{
  "vocab_size": 8192,
  "rope_base": 77300.0,
  "parallel_block": false,
  "init_std_qkv": 0.043,
  "init_std_o": 0.0,
  "warmup_steps": 417,
  "batch_tokens": [16384, 32768, 65536]
}
Each number is 128 + 24 x the weight over the matrix's rms, rounded and kept within 0 to 255. Layers, rows and columns count from 0. Numbers have three digits each.

# layer 3 MLP down (transposed), 1024x256, rms 0.0704, rows 958-1023, columns 192-255
121105125110112118155110070134184101148145140067136105127116147109140092175113131120151119150134123126147125116151143162108121134156141155095143133111135148143110121121184101168110139097130022
115152120124173117114142133116171122091110121163180107134108138111112129137139128124127161158155247089135154105129083128095136162151125096163107107140160121135150157149067134134131103139112123
116118110145090112140150127129110162140128139159141096096140104179130130125172115162165118159162105116148129129137144142148132133050128087092113122163116103104068130089182143160110133160135129
172134133152163120127150112119083112124151110127104143152155201152145133119130096150169146095120150129142118089169106090111100117133106094162083114068162135091106111137101091146115136143115140
145116119107127163128090126066121130119156137126120118107159105165152117142113170156144111119134121150150118114112178119166114116109125112129134123160043145122112109165097140098094137149112133
146126084129156120145166187082167068110163125124131159134119163131105141134141135150154140131134165135132114113105095120148137147137125136121126104125188124137154099147081125143101153170126155
145122159137137103134123113116114110126129101114082122085094123120137094125132098137105182118140141132120143183150127161125118162126096135133114148135140137134142179151113117193120172177114171
161092122167110130132106115148084131107097146115133136107135117148134110120142107131084148165082123138158139140153154159118130125119110093142106113106119123106150106167149105126086175122191126
154136143139170167120169139145135126144135169127153141146162155153169094135166117100143156108093152140155147127104148144126132134157112115140183119141130162148141141176158113116153092045142159
129107128095084185122126137135098116130146120124148146126111095141067128130060116167149135122122092193131146084134189134134114141113166187122117128171127128103162128107151121130112143101139101
106106165134103153108118122108137128106097142131155106055112141193076103153101130125082140131107149119148149167121154136120090116127105105118142133112129118154122126122142095162137134172099188
132130136148122127127125126125142083129180139128190121112087158144119158157120109140155149146107130147131049125118101133138113103101149106103158104102122118130093158101131090094135134151099122
122086116121071165162120101110139127118135100136127153123151120128134098132147136118140114118142075136128124122105142158095098120160110139084145158130139109107129118152147119144112132146162000
124094134127105110116158132176103068150156136103201112142125161115089085101131108135181115147124130151090107169152112132140123125125115112128138099139159137132111094110128118084132144088155101
136107129132118124122121132124135104120085112114139160135165153142126120106178123119131141144097115087121111101114121124171129112123102125142163107149135112140140110137149144112121065161145123
115148119116151150121183158075171113118153138141115135110151145121140123098101116154102114127154166175145142101113151117124171134137104169149146088106113124123116128134110148152103136177103158
153132115112139064076083149121132115112116094105156124116140136111124150082116137128136115152111145121149128115115132150103160125090072147160118110105150099160101161132100138115127134088122148
176087130127175129159109124129145086166158080159159153118169142097120112170148129079107114144201153115136113138160160115147101116115104138119105099125096133105166196138098109134094147124105099
163151096156165145123132155138126099146113142155148108079122164124138145112135105096096156157206116110117093127098102119102106173068145102142128126146098128124163089102074122123102130141130103
143103164127126147111130149142141147166107131124105145129153164110144117136093111081127153130113149142128132143132125103122152140136109098156117142108140140134146141117147134151106156098132149
184130121113089160114148169117139073138118112162093150168099146125130148129147148148125147108147181134131140124118138130145138111103083101166101099157144133134120149124173148115077164152137155
136141154131148110166134123098103128131149159136107158150148147113134100141125150123149153121102216125125095101136111129148154099112143133088109149126147175145167113115087154115159134150136141
124139104155122094132166085152118116149144151111140119140133146111111098178118116133108128185110042099153152092106123114101117143149173176138138134126106092098140065121089142124139116115118087
166127107110123108122085115102103086149128149152171123109109121117148118182097107088117111119131153169133117129080136120180183120106133102095143156139123126156134147118090147125149140127127124
138122093144158155149110120101138119130168112129167124110112152158104117172111133152116109147127127129122112103146136102100133117136136155123126113145091137134116141170138139087131165119167133
130115121148114133130141139130148147098103106133069145105096104143119123149113132114136148154130129149141153112141159121107099111092109132101081125167116098103132082152122116168146148073157108
128101147144118095132125116127160199125144121138122140143119151112140123117113121059145149101140159125111123133122123139102109142120136111164123130128159138148106128111122114138130127139121170
142180135163038072154132150113151143091117119168134141134136124093114133088160131132130122130124130146192091160077108107182125082157143148108088111157140080115104136157136132106156127154131078
118131127132118156126131126110169132148131136119143111137074120114161124129125136134114170113107218118120118165123133107149140157130153129144115132082132114154120109093131174146130112126128158
118139172082145116137087109135143163147113133102175112125144142141165144158106107138158124124133149137103131130172132076110101114127159139155144125139118165138166135123135145166108166131134135
142179171123138165138129099103183149127148080120155078149066144094149133136102137142123108107100140087129140094158137115126156145086084138156079114132115114118189126114117127136125103146173135
209144115066152123137111092080115149161114122133106130147153128138172108129104153138131124130112167133131139128107145103093131147118140119144101121118116136107139155141151144149100106147134125
102110131136128138093162146169131128148115103126129116110112115109117127127134101140060115145153130093147142099114108138140120098159144163094135162148109100138124158127166135139130181110149137
133129105076110121156116146128121106164141110096144127153069109175118123135102123136101104105180102137118114169167127121126170099129146158110147118129143131149128110107127111097121101133117120
130111149127111134123149140063145090143186149126152122122115106139137105068099120115144097147132107116153082141138151136136137152146133101093107144111139132076121118121096124110105105083132093
121127155129170143096110140152123097155137135103143140113163114113099074082137120130104174153180088157117088146118135157131146068128158117140145160130190119149142118092172094107121107082122082
137162118109094139132148122110168087137165147112135142152116086083156134135130097135133118126110117110083104126146118124083109103163140164153107131161158156112144130116142166117110148117147131
159121101194154165144105134098113153125146139174137170117151151148123130121155119154100146130131121127188148100147109114145085136131116105143166134116101128135095184099122144142092128120125164
141142123162113135090097106110141124170107147101153123126144088141146113117107110115168126111173097139127168098084100104108103132144102150111127143134090102131135133115109114125061108115139114
116135136100161182099133143112147124118125139137116114135134088136167129147152164128125063151109092098132115143097136100126110137161114162104155132131138137137120132105130166121100098144098126
116147106142113163129160139117108123170094129142084084092107136115137113114109101118149149175116097132115108125119097138120123140099062152177103105145148077110135100132106101113084137102122093
154166122089156095140116144146139176128134117099132109136144139120165135071149099127100126103127123121143157146148151133112113115157130098153146093108099120116139174127188110127165173111167083
158133136116143114136180106091115116130127151114117105144144108131111126071096150130144141118116226070151138126141103121103089133103126153081115139115143131075127113143097135122103114151141156
120145145138140122121123139161149166108148096128160121133157099145140123174096114106106114127166135169129134166152171099108169098082094130116156159141140108113120152131111121138131111145106123
128154152131159150127138078077109143102143118182108142130154118150152097145131136085156162105112159138130183129120117143118126116148081147117181116134144148148115142067119113146161112101148136
114134081157081145120151132147143129118114142158100123083144159137118128129168123146121105111179164120107124122091139153143148157154116115127177133153141133069126076129105094119141146170142000
100131134148130117107130146110140119123127123125103112118125129128157120124119129118132108096101107103113099125116102119141158141148132138130149146126143164124127134145134118082132249129136117
138137099157141095157151114131070077111157163109107188141138162146134189147156134110097150128126146119104133111148132152121118141145122124112091132141165105200163110084166085106123158137090150
136156123127147149129154130145146134144140140119080095113140122126129134086100116138113127094116117122141145118135090126159096145112116119133083140105103102133135099123128160132157135138134146
174154135116141130062119109178123136135133120139155129138124157112151173144140121107125128130115166128147118144137120124141135074118097119109138107158162164131108125103115115098139132146174151
158129126119007142118133121120149133122087123136154137135088110103107133149064157136172148150125101119135125128121143047146114125111170132085096133144125123136137136143095104110121100126173045
124137152130130116126118116137121117129107125134144135121137122132138119137118139114144121125125105134124153115135125111131110115126114134141122105120121141136151130140102125122131136129143122
128134145127123140112117163118117113133159120095127150104086087146129126117144139123155136181123121131144129123137121139109147088151141145151141142151149101108121135079138141136136141121099142
124158118156104136109156138145136121124159137153179110104145160135165140180127101132159132147129166126132081148171127148100154132136133113115138143140095127107083154102141123102098130151141138
109112118149140099143106089118097146135105103147104103174146127102178143102120133126116095094145099125122142093151150136114105152122165131103076145129125120110131148158122124147149137125145159
139099141121090118198121119169086089138151093115128141121128178108191146112159115127130132170106120158170170114134141109097100101120148117142154100150130100111057140100177158126120165121117083
151118125089112071175122123140123164133130156060099124147100158078109108137147191109138097131128145170145146145111124148149077142106128135123119114150144086122114129156103104124146131110165155
150160086120117195127191132120134128146157132138159094113158153082154110146115137130125145111131110096103129112106106088106145169138138120148099097147145079106149167141093138101075103196113088
108140096135089085110145090143148164166135132145149143135126115076121106158115173117099089133114126161176121104146130164145128129147143100104116152083164159157140083102121163106170128189153092
099124083138106096145150116132100111121119149218134165139101128135070124154165138170131121131100076151154146130160142121087141157148149137058140129080133141110162122126091105078129126051093089
115138140117122115129129106144144129151147146138103158081141154107147116135162094120109123088160166138189121152094142127097111105102095126144100118172144105128098118129137088094129136155105145
112116094150157105132110124129197122125171144117131134112092099131141128105163117170113145098103255143134118115112137109114117118184140142167120123139120116146106175138127103124098116142113150
151100137139143096137154105070098134102100140116131177138100141124112124130127134137132162121117151165109090069131096112146151100115144073156128106127089113146123085096164125125159147123148126
143157132153190121175106111125150170124094111096100120142163139084175118098083143150146127140095099102106127116119122097128123121109126138109108116120124124132120148130092139147124127103151078
105080098154120156118112146146148140102129165114185122116091085143145112146147131150126149091104134152117121201104098146104105152135153127135139154102159120143185088099079099132105146094112164
133122129128121129124120122131123124138129116132124140143124121146128138130120128133111133125127146124118123114131151125140106133139126129146124149129137146143119131130114110133122135132121117
# layer 3 MLP up, 1024x256, rms 0.0776, rows 959-1023, columns 192-255
110072140158167153189107114120132106127136135105130118149106130113142147104146108083117101120148118112153104144169132150123134139106149109152099172152122076089126126194112118136128111141101126
083123107118168134120163142142121081150119143165137107140140145129147135155113091167135102111149117108140145084117130101079118106154138129122095139125144085082114103122124129115142115122095125
173116121129154101122103146169108117170103113131137077129163133125092091147148080127074117132166118130103156084083128133160129128121158083145099171149114068148102102138180131099135094122095157
111139120115120127124149112140099132137094154108163129125123153127085133111136150125115124123119108116143096098129080144089092134152101119125119108121138125128145111109180148115164122110092121
125054124139132123127116119148075091165129158139157090189128202142130126127138144116127107122167090075092114118145135083147146134145119090093118189130103123150109121144103111128142110111053128
109135144181141133142135172118120109119151189125144107134164121174084096123177110148118113094146122142125148121114122116151128161126149124173134141131112116140146087107137157136116123117101151
133129126170129116165131152164100106093139122131141097145144100111121139101151127163116086088142118076150088131091115118161138108178087125146178158188134104110109167163106146111128081102108149
095111084130129104135085132098129107098157121108100152150119128106117179128114101174152135111137074111133110107146139111124142159123127152103126132116104141122086098123145124122119099117155125
124128078127154145108116118091124127119126105181114145123084129198095129110110092133127138175145094108095115131076142121123110144087114166155119121130121103115108135149111137099088123116077136
101110145136160119134125147110124116121114125124137116161124111135142152121119146158134091146138113147104161091143118125122149124123113149116092144170097075100089105126135163159122125137138125
148107096134162147165115123108111121101116137125169148141124170153097100212156126172101167123132115138147114142138162130175117192133135129127156153133121122144134154119107118120119133138152137
086112127129123158172097177160121092144112129143113119148118104189125153128172125135108078123171116110081112131125153111151104108115099140110154188146113134151112131137125152116162081116138125
139134082134140134136106087102087122158127124136093165127145176147140149138136140137161111129148083132060124147076133116116093124106130112146112161159139138130090100133126102141123131094168131
080113135147144113134115115119110067110143121158136176149135132119101142135107078130101111105151058126128110114146122106116151117129139172163137114113133092154131128121142141134125096099121145
133141142105118131119116144135143097127129104099138133113164144143096138144130109131112080154141131153102099125108164088116136119132092110153158104142061087135119121155115132075105079144112141
114155148105110095152102150128099147177132128162161125161153133129146127121114133124070100121144115111121042148122125119110144127145094112123124212159143127110139117075146113109108111151128125
106085107168145146101085182119125087128140109112113152151154170170143141124150171126091121088126097094150159122148081078156111159125106122109132122105118157156150106092169140128168103106144125
107147175150132107124114108143098120080115158084100121143156122151140081168132138143159111095137119158138124081084133057146174127139138112114152135137112143125056142148100115046130100094154158
136154162151144112121136146159092102098137132095121139148073105124132096161107132134136149133177103142122142133136105111145169127118143148110145138112140118100105133155103118128163136138092153
143152100152108152164131137141123101110146120103112055137108114099134155182129127153124141118160109115132120118133162099129121166133122130145109136129108090096129105143145156107093138117140125
099144122165140122109084199108115104116160115113131156135142162129120144135150156121079088172134136143119069137109098109136172161078140171170152137138116124125097120131111123088141061147122143
119124178148123118128130144173113128116198126143172120129146116136092158114151113143085137164177123144113079125117137131143122125073096106130127152112123125119108107095136110148153094108097116
092156153123125143118087162079089118120158100157157115150103144164102120150076117121085086087117055121129128097149136112122125134171093161155122160153144130135068139124105086119124095127126110
136135138093139124100130122106096093095115094153122122139135141140115150179140091136104133125151118148132150113108117121110106117141089153125127132128156073121137093129147147134161125088131143
097133128113159110142115131110100115153149157145135151159161142140151161116140067153136147167092120093122144142099142106146111145099156157180144128131124104101099099126135153064116130098109140
093101116141162091128089134139128073122102135067139122120139130122109124132150084131135113128102134131151145112128151094166155177158118097127142140130140083110131093151156148116112108078129133
130120158133117074110071139124129106083117113130128153100124125149117121144088154125096056083137074131138092152123118138182125143126160104134096083165140160136124127155121107076184102145119130
113091146168147124152105152124124029147095152116153175122142158133134159176111110117098123085151113114131126142150136119153121165081122134122135113132150129107131140124152175120123136108148175
191139081115163097132115147112100141152118148156111147167096134153153183172144113119156097145112130120085141114129068114132151146127128147175128103121090126091137133135096116149113135092086143
118089125132119102156107149087111108100132150107117141168169127121125115129133124117119117134120103099129124137105100138125128135134137137128094161163155101120139053140132111139131119148126121
147145122162163137119157134163146136125126122130134100118154163140110132130093078148126108093137127113128148121149114133117122115127063135095134143146153123152101131139185138105156119121123160
116111106161140100134158140162103092136116135125133137091146106117145119183170085165097116159115105069113107114150106070144127137094119153086131150117156078048102082130135111170162120114102117
107152117138142125166144145118103103134147155121126123112171142124134124125116138141113155115123089116104114128165081134124097124095108120103103117098151137128103067113132111143142134134100143
127096082094141143118109161147124116121153144145169132087152120141141118117106064159113108112151095116113141114166092106152155163153080086127119161128143162128131091101123178092104108111072121
103082118208126122093142155127085122108154133123091156156180160123117163149143112128157111109144095099111126110111119125165148121126136114104118175134122135086083125150077160144100093125149158
099128088113129118139083125104132143127096145165127088132178136137102158135111119113115154175146052114136137106112140156126133110140126121063161130114122104089132070154131127116122143123121128
156139096144161122125094103097113073117090149164180148135142161148105117124149118103059123156133122137116097125122135116182139159117125155139139127177080088109147139147169091092196125120109139
143094134147153121153092162154071112102121157110150125139116170116072136141133126134089117113122106115113115136177147105162140131077156092126115136150112131134145098104155172165167127138113181
120076121145119096138135130147119134131141170150174108164128133137115130145098145161106141127132097136125094119154153131157142155062123123153110128134123082145160095150179150143107139132125128
130143121120115112144131128114110073119115136128100084123112101105130155133157119121099127108147078124112117136090141117124149186137124137144098108152096110130134123090137112113092113142113120
146107113085126123135078186096112124131149117136102135146135138130157121133139154123106097087092118098147159115140130129111152155121117145070107125166095126131149108116118169137120110131099150
137121126168155129107136174131120124180138109088118055147122128168124133120125121162100132132167127088121149133156159137118137152138062136188094131125139135101095114149138112084108091160122174
141134149167132097121162150106128174130131105155141144146144135138094113128109118138143146070140091132137128085127136121148145113115089154134148073171129157140079093133095126150158085131094109
167139129131123138117142121105085144144207146149096103128131116139128110145137135119129127146137123158115082118133137138114154104144110119144096106149121104114149095125142168102112114148105135
097119150122115087138117152132114114103125113083130080175121125142100121144163118117105068138165061133101124128125118136157133146111137129171095155128142163145134135148149129140116095124110122
147109097133141108111131131142098145126104128136150140093135149152052135117120128119091127116182108143112138133135119138117140124133122129133119150130115138123150102145187152146142139110108133
131126145114129091111120138156136131141101160112123102150122136143119132154135112128103063109118099141135086136175134134113152109131115083127099188168070098125099136116140175093131065142117136
125100151113156105156164132114133110168094137119144112157140166161118110132134098162064080103113106117132143095086149130116111107156124097147138137150140143123095139133130118115108091085137119
088116130164159135176155125128116121147138130119083151141158136133160127123181114094107153123108111116142152131149130121139126125114135174150109128115059087135133112133129158142149123149133143
149133191123135131133128185144124085141128122136157079078135151150099129116176115122141135099133093119103085104160140096133129137152129137150165146109141112131130137127145170109146102068090123
122129137147133120114123128133121102130142121135140120132141133133120148147129103130117115120132104120128110109124130118138143135141121122122131136129116117110123122123127134112131118113111133
136117120143180092146174153112108121128112158150116102154124122126097130119134074119114090104152092130123104113097114077150140109132095133140136137142130137158076135136101158112121105098064161
156154135099117117134128126102102108127141104121148104147088150146125128168095134155135121108141098126143081126081144146128151138121134130092138141127136118115119145102104117122105113139101160
163162143105113077130135152135104107132119143121181143142092151136111170134121111154137118162111125083109069137115120146126126129071090191137157145091102092113105118103114105123166120112112176
161150119149167108120098151171102125128120137127178130100131161132073163148155123094096143154136095145140115121109167118144148101102099106131112098161059127111133141189079177123140137057124151
119133115098166073127095149152084133147125145179121146170111154150103151145147090107134076138157130111177073139119105154105127168113132133118130169192137100097104151094114141158122058139116118
145128111165171131133068164076115145105179149133139145137191171184151140121091116187122108090092099131117118120153128081076141136106146137116075108137171143083108096140102137103181084069113155
156118176124135111101121179129106132115119114106157098122121113109129096100147115136085118083088066103101089105110121115215125116105122114178084119141166157104115171084144135169109102129098133
113150106120149111097124131155134090122161156143098108134133157114096108113108119166136121143113114164096136142149135123123125101131182146151137133104128097125066130118095100110147105107055107
156119157106131116098152158114076104140159123138110131138150133108151120129130143123128064087139110143148101108122111127112162166150146096105153121093161130055136092142158116086116122142164163
124148115122151085126121123112135114142183184101159108119119131116138112149130094172109110084127134106088126123112110117127116126118136127108170121173113115087127125116102132120107136080111137
075131152148149143165120131073127127154151166147148159104152120100167099150195126085124094141103134103127120109169138109146156104139186136117160105119158127155113143140140120111174112098126106
166150168153154148112120149118077129101133121121094121122104123125161134137121141141136130120138118146133106127106111108149110145122132137148114123153127115075107130099109160120124096137120128
097098112137118093140114186141097110142136142093127107142147128126142112184113153131156143153101088129122118141156125125147131107115132116136084144123133107094143105141106151118157089140122126
117130129138139125143126136117112108124137129126139127133124127143120125138141132140116128129142121127122131121144119114128126127126116108136115136130131121107126130141158144124154127144099134